Weights of a small GPT-style language model, trained from scratch on English Wikipedia: 5.14M parameters, learned positions.
Each number is 500 + 50 x the weight over its row's rms, rounded and kept within 0 to 999. Layers, rows and columns count from 0. Numbers have three digits each. The size before them is the row's rms in percent of the matrix's.

# layer 6 MLP up, 768x192, rms 0.203, rows 145-212, columns 96-191
105:440406505435476574431552446436492478550465522547555483437547445561570552451512531423455491467487496347456502504479571531588502511472570521432449505519518431549541549564481478519476452488591554553521508420435525485380544506530493467452477425474590574445480497488536478504583531568489516464
091:543463573438492516447484464534502532449583471530471471503495463566481509438527452426486606474565513588507527561425574471407542469515472585442438516528443572499426524445497489510602612571638462428484559497508472648458524466528498521435556464622546401488531477497502487406448482438535515551
097:602496402593488528519427513484433519540565390438518527478455426472493476509549488458506471510398536475502604492542595510557559536593510441475478453429486518484415481472493477533519448439534453483539507430504440503551541512439552403562419530486575455535532481406534499608493422495449503444
090:551524488492471479483543529536430408523485530542599474557500386484477553555532511465453482516466425525446494518453535487478426504428479512430516589427466522531476529628493416559553580497524452487484534540557417406576497568512529546502560447555558531488462404549620496493453560465427529535
101:503451458442472536547501530514527450536482519593543507440475505433423460569517442476431538459517528452581518488475526485454455519480523494443486574482486507487473473429627506526393562476447576485501471445458495563396642487503577486391520538549545513541481551520522562428537551461441559520
098:465507499453437505510466577485643497536539401446451557448567559509480505508523568523593540499512541607448460600501511459465427562543539521485492430514463425439444442531488448445406469553546492506492522484406485513562388381480530457456612560626500456437558462467547450534550491549488501478
100:476444566457569478552521455465421440498599461482459485602472590530549475485530524486438513497472445528518484403523528469474527517556525535524335564430586571510483464540444467420489498445501473467484438480484482451542617526579425578512473453503543404467608561540501513588409489488526496565
097:551514522519519536498430424504463352487436510558556467463589563513554451500490583445496447557537569552501506533502478517550549482432505578565543517523450435538514526495573551629538447442435438481484535533463531494468458560480462509570504451534561469483465511488537463486486597472516515529
102:558445478547418482483391542461582420531430622540525399479515582559508486485450498499484432475454450474509496479505473495551451502481481483435483560448533518508512497429560420610539553514483448497542439535529494549478449528525498412423460504515540541512558546482518481484471409395419485545
096:454418485488457466566521535435451507565534527462595556484432471638453388499492488487457565430500493570441479598532572463461453663475472543495456608498613495476493494478444493494461524526456400461479583479436448641466531509497514586574552425530498534438495421460499448467438472453465492554
107:552451557510522485551572546545564484498441445567598446449478550475534429587539462438542458403506484488593572501513472419510452466579555463491464520575492497468588499543526455523537442522538490420441413538502515532542482554500442529500566495524665517441537524422452516542534515449511555432
095:567488449417556504543474475518523431466503545487580494487574485581554562540464533623448499399511444463433515483487445442432579614475432649427528546406508530467486461625549483490528508499485462448499451481486558521472496475619495510604530537519446459515432491455544559509470473542462443487
096:456455536482499496542382551498571509516484444419490497541584585512519461534548468479491440392494514494530462454583457387492531447451461451440495435553413517524513502521540466493521557514525519536542491474440446558519582459510527625471536415455477520445506528493483475546514516543499538499
110:492515535485471541511574482511517435520490590514530554504481614413520544500550556532489461499416622547561497479522523484466484482438495501443474411528508500515561425501565553470456580400469514540498558529536444575511587467520533482569477506420599454533472438510483581608562422475552516480
099:436502547556496500515557493552521543478506522456503502515415483537521624539488405491545546472477513485550506507501488435624542520438490480495526414451439434548550415444583507577570410551474517440507515541477532507390538518472510474520497467428516555496506468369502507586458441500438482391
089:477462511497419459431534487403473579514524488472475497492426558542508569507583368529535534540458473493482500463584515443484437548446441505526504553505457537598616502529488594496410376562581462594489499498538424537434470450438584558554515476530502460512479396448484481543463508502550439592
102:538569452571435446414496561502520531500447507437586530454560454472441611415441554395470462549486465597432504453461484586621516552508492578501495566489485506473508519529439482558507534511418480607573442552502446414469495531559479459524480485546525500475525501443538435488521547489536585541
096:430518582608565522528442575481499491545537537441480455477438426474517553533561486540476488453503490487441463483553558441450529524485458481577437509452479463427427564491407512487618458508496453563457647547489484404523447535532466518571486426412563532512424522478544408558457470541474524571
091:429430521410491565470599469476434450406464561484450465466514578480540551502512582635544453555546457533614545548497511528409489558538489529509566572511484411500541480438527453572490502530502562455484491482545525552473550518536573564435481553459510534528501524493459404493537588523536435453
102:506508459460444498542502560419482487540393532506456434529444432472427502560567511511421452482550511533534557397438541466541420478476554534553446440574471416591555570428529476461514531556482519611440446529570471519410548423524537530540443465619538472580500467507521467563443518500538543519
104:486391550506460567456483485500563545525539510489440497559457509562429476470488504432410525461485462528460516446453558439535550433524404398595470477475561498583520528497516496460509466424521453439556487438404466496452539471572456437460541403556556503487462516551475483492540505597463629501
103:482514547485436497587429555531557490510508465536592464471432468502532477450476436430480523582622537529468522390446506490468498440554398434473467435466504483543571504481436518515447600505516524539623549446465541592509474451546542648507432509569569579477552520459549478510496529499575471535
098:454527462553482441438608454505564481434505556472471588432477485497549469482435488454517576402593492605539443574482477536484489401439575460407588419567536496459531475543540451454443535512516574513514485411481581572457563444530527511561518540567467565468483521458613423466458448517568473489
098:455527543487615421470519488565459535530500511471512456462498476519427512512584544547588516597512455444505537531396450394507477477507410479564500444474456529499565435516509471437530483471436462484463505497453500576492572506625474535487490479522551400463430466525481499540511488458452390535
094:484482504464446573616548501398495490548578435449507554461525431547567580455520514515537535478450528444440478490583440521490451483573626465607452490507510561447528582435440513431465624508465484545439518515453518423532435515496526455500467496536524531487545578503504516500558490588363518513
099:464478505476494431519491500521543556440532505477530541489536556529544558561538540443517521528543561466526495469541427518503393447527600561499430388583489452414519454565521548495529533431438502476402559459561563549524625433523550469424573582600441532565522529510490469455498469533512514543
110:460476493478487479529495454419479565522506574498543450439548620536469491507481425620556411539486475385503481380544451489491493637502572466453657485476496504525473570500565493556484366483555466472552535452564521455522550494436427506561521524514532512516425513555495487522492514465515512374
102:485488481542457509452448462483483445505523565529571579512565446535482505512482451533511516568540488498552554476495536489637507506525507485519449476552395510516510573457488420458560419543488519515494481436530448543472539516518439530484455492540500414445464394536488540391497450448413471434
101:570470498525463533554500534427512525500532518502502466424441564535481520581491362561544417433510438525424484574516633559551523549569505613519511533486491414558495523510598487415502495507512463504457601472537481544533484390527570469521453523526596573528609475500530586496540486494528564402
087:450524445476543499447449599562467410457507449621492423505453470560509488471412554478577497430510534432377541527494467506493488513553569454454576496498532503525503536524539447491521543485591481597592599463479538451554565452581519498469531476443464547425470515535500511547489377436425502456
092:531483566499525510519416480501546513461537390503423507540492508559375488563520518486442510530494625465551461431573466488490498548509550446482503376398519452502503509525443509606564499513426526538529571484536371474557520491520513498527559500527571428516451578463456441455512487506452565530
102:450478604484599406526440492537438524457531503455465415510491485492462470487481496491536507560499485452544450476524567487492542487545483573549532461490526515483576531511499616457461565517474435409443426527458510431458463429588558570485524504394499418533426490551449431532473424417429488541
103:440443462424569523493481606514512559431539454569488513530517493499467559573522479615498543548608514488494499422491470515548488446485471482555467544499432548452494567487611479572574503406421523501540464534439470551417483484520472525517525480500541526617530468563392432493475507531540508545
098:510443411543495502531518465470520526394541496402570559535570519492531367526454490424582509501426406547455553516451477557511478435543521476527471400528533396532567557505564516450512552500574488458564571530580546568434565505519547572588523456557427507513468533529500471508444504573542564553
097:488511489445547474485398554494484525416468538389489544477476547491485577473499503506464502472399455557533495446479457450423508495483512552553472555481572563516524482594563452538401529454456513535449496467433558541420446574456513440506438499457578525501536548469500484538508451454471477496
091:433485588538469463524510516379440468522589462585551495563520537466590478467435478529447462402426525530434558495497533505533493594504477572460463448494557528499521479354490496624589523474446519477523526443510496593451497581500524504540446448506548487511400538556501573561528510437464530454
108:458524368419508485450470512541572536470499590463540575527511520460490542382451454587557457506424456491519535500546443516495440509534395534462519466526525444564447490463513417442474607545592552428425601454546479458438494518387477502483492470513562560507467513538518580502533487441451504546
104:434525535423512520507510468435523620565503559429470394472506528585432544523573513493434508509518525566581548504501458484505476549560484468512437596487472424497528580556545413589588492508378452554499549516487452465522514477549562702515502549530441461452454506499559463523534453455524398582
098:491449442550492503488506522590493544468498496410476472477525574527545510473479527457512448421462404526474524493490550551443457560518502420567456559475516420505487602562505452590539470505490528476513522502509467509516523518570598461521501492471514518510466522542480489478461541417511493522
093:415485420593540519532533535524558495538460494442487585578486474480361506423542537577579496499469505458492534474433461546473450446363541521445539549514544476533488519421484513506504371406578459440566544506562560450483508447625491562515491503469491465475469487548503429514497453496563447508
105:507469503492439450501486503548484495480484516515423588568513508450460497462457507427507482576573512512428476540458501514497480488506570491530454494500486547503539582521474602483541452525539447540434535436537453572390538567475479493535453435429451466426517488498479458472477512585453522589
101:537454597394502478494448535528471514524537508617548559503572472509566457480562502480439516507429482497564408505602418476430488422471613517422406520574492521435493506532482467579473509487557442505529504324524505513500509492569406513553517545593514469421408504544552432473460493504487425520
102:520550492414595472440480458479466521446582497500451408556465566450544506561549469481467467531457489463560545515498544569547460546537528468466494528523542393410535507449539522452561570457394403462477470499520418521492503405451588451501531506432466465492504538492564458526464528474616521478
100:566460484493456591530571472541380408516505505528555517481450565409521621556530513474512470458512576455557420493489551486505485493489556581559514535494477465438545493553474432511584511567402454601545519447493457441470415491505446540512502413493559438545480489481486526492456526423486445544
094:559535440443615543530505545445569455535516495439495517523493589475441472459461455467448623594461574514485475527423452437478477489518510528519539586590579485527562558488530513501484529485471520518441460463487446508482485455568497538524496559494545555551448502524510493484494443443529448557
112:566490399452551507431467478456639468436522543428501453542467514532474523444431533544501557541447471480478446533391445539571426440496543479559523484488448411484455475474483489606520419514489520497518527549506514580453499465508440556525525590535510486564545554540469476583498577537511550427
105:561486592487466563483415496524582492529534529442504540498513456406483495619563550475583566574379457415468465420587561550544523550455544469476475570553409600426507448489567489458442374483470453518379579517422476524458507496502463579465546439467458426554592472454448452541434552457482537484
099:505496516478442559540565521531606434473495475481472528597463487538514497491513489448559504483448576473557504440501444473550508476509540508426452423431511476510495534513534447536575456441572545419481547459462530514440497536469548390499466585516487501404490516547432522538404498443517521477
102:486489493427578557447526455424495474438483443472470475492486513505499471484467439618575463506549501530497524518487453546507502517549544553535483521503478431513528556451560427440511582582488474544498483509519458531522486474496414582557459452450544579499411536528466509465478480502588524534
089:551557629498478532446457509433557520536488430566478469483591499536531480370557497563479543462537405530507559419440499374515475543488483497495460564415531471539427533435546530444528498575553554567577473535459514550489520437514475548521523581478517478481566557539489468482511448505568456512
100:442496479543534447452515484395474470465526498464433527506639480499541507517440434520460562633461512409489460578468467479451477578487521558395437478556522543521470503454587619565547481466563486453460484496521530494470469558459552452481556590442494599544518489516458553486486548436472510484
098:423498445369585548433504460396538529497452526499507572433491535494615393500470516610536575510578462470503430572580463453475457531494459600527590557481485554447558515609555508480527464525472555478510510510527507511551462426548489585479474432500533413561508482458503460470526415512521485587
095:614516560393562400458500540585481560495411436494524457501471494560476447472606567565518516462460425426520533509387477501578564545518531548505485453448500451472433474530408470357555517517539461560508489463487542471378488502530479496445456520535514469449493451513502473499516457485532528353
089:481456481442501573452423549587578482544621479486547394618523517562529459488558479576474484548591540460475512493480629519530518516487470435580455494545425469462457499523527418507525386451482430518492557513421471489495519545510542507503448537519524449536386539632521525431428532447454504548
102:518502404541518432413525495510473454469461380477571535502577486440464514551403474568523470574481508507502471433587616512477533480519408516470444472522532453492490422479514457489566520484524508461489482503514516502441513633435484456521531478552517562453463548506497486539510545496486507562
097:446420499547582388523465375470504496465518482370470409485527570605560509512497544526427524499490491452457396490521470513515533504492466548578453454453525480486457556514499523509496514406475500534526530575539518449494483432512453576559406355463449493571502601517535474601494561520507465510
090:537488467521574569477505582481492516432517485479424553476469511462504459429530561570531492492465558523563620466519530461546510531458582518473464570448516400518346457474452587514489458487516491475541552512543503530526608490513573553473548496525452535472430438503562513488412455506449488559
108:562520484477479559503440490572502549491495571582493492442567473438449518406512500525497432524483510482479549437592571478577569554498549477462407465482461557440510508606443626477560508500573543508465482483570416457547552476507555544528551549360563525476578478516454504504581470561549488478
122:459488437549400477482472500558578532575435554518547407438521467530596490521454551481432558549445423539476426528471549622500411566587541536551491475495421451524484494478498482463485455530516497544591450508545453569443448515473529573542381523430570533503667485515442456565489542464391465521
099:531428404354527576529435495349512517457505492517406481517563542465472579386482523558523536443478479517471564460509486552463452512519518513503484457579557535475455621477519468468524425523441479474438549473413572490559587447639471476461467532545532537588548437511534489533542489489462465600
097:483575540540513460509466507481527518471619490436486495423449578413484515504587529476550598578521496499534454491504545415427472548561431548454412473542556446532546560417471550486469461504501584415482484424498435576535514504446445458482587510504503509455548522426481475486454514529461596523
098:522471490490575435468472516469537535567399625519425560554503492557395473561549486488546525593450481402490515468459538509475540445466541506511511435549551538605488514590435490545546457461623536458577443400537561472457541514504478507491475524464488410481521480458549401498490520446512556550
106:472570574497537517541474572484449558467476416479492519417480527542622547522566391517480456411467565502483485430441527477420467481453487500511521556481449457569506481436432435417558496565481491569494439543533464408514565518502444557369477525482577523526533606531551523601442585487485536548
100:487447483541540610546510500480598499442412480487500473448588475559460420545489549518583498486552390462542556456500517505453453525592595512422470564477522479491497479419542467528454514544553460512527495468611471474494514455468580517515536486528380569480369498505516459560465547574510526469
089:511507475503528584532429478519497552568560499442428415518547465591524546579420463476551530542484483466490470457496484453400550533540452527561458503615547458441417506582519456444469505458493472339571589504434417552489534457480528463507549440527523492581471560478496488426469577425481524500
102:455531522598469610485478473538498441512579434541574534518496490526580475490534455552486483524448552466419550409513454414526563505490523449460580453518539597542534525471513481481510380459510605481525497540451496454504538577436548545513503470492559513573496484504404504493481442563529474495
090:449440433556482584478449477363473536493532480504402479542560491554454499647552451582451504493474496448516489467489406511527445547523461507527483440435443535418481499528490444446491484465554484475558484477544513592536460427506460542550448510432553467518503494456539408509551513503567528505
099:533608543434512465550467491468474521412536479484556491469560514519432487450555459532508407565546458592565486608533491512473462462508514625507521421478449426462526579445482501515505520457496440472444552463436472490562536423488560521535453555601494572574534533566472459510501483470433574460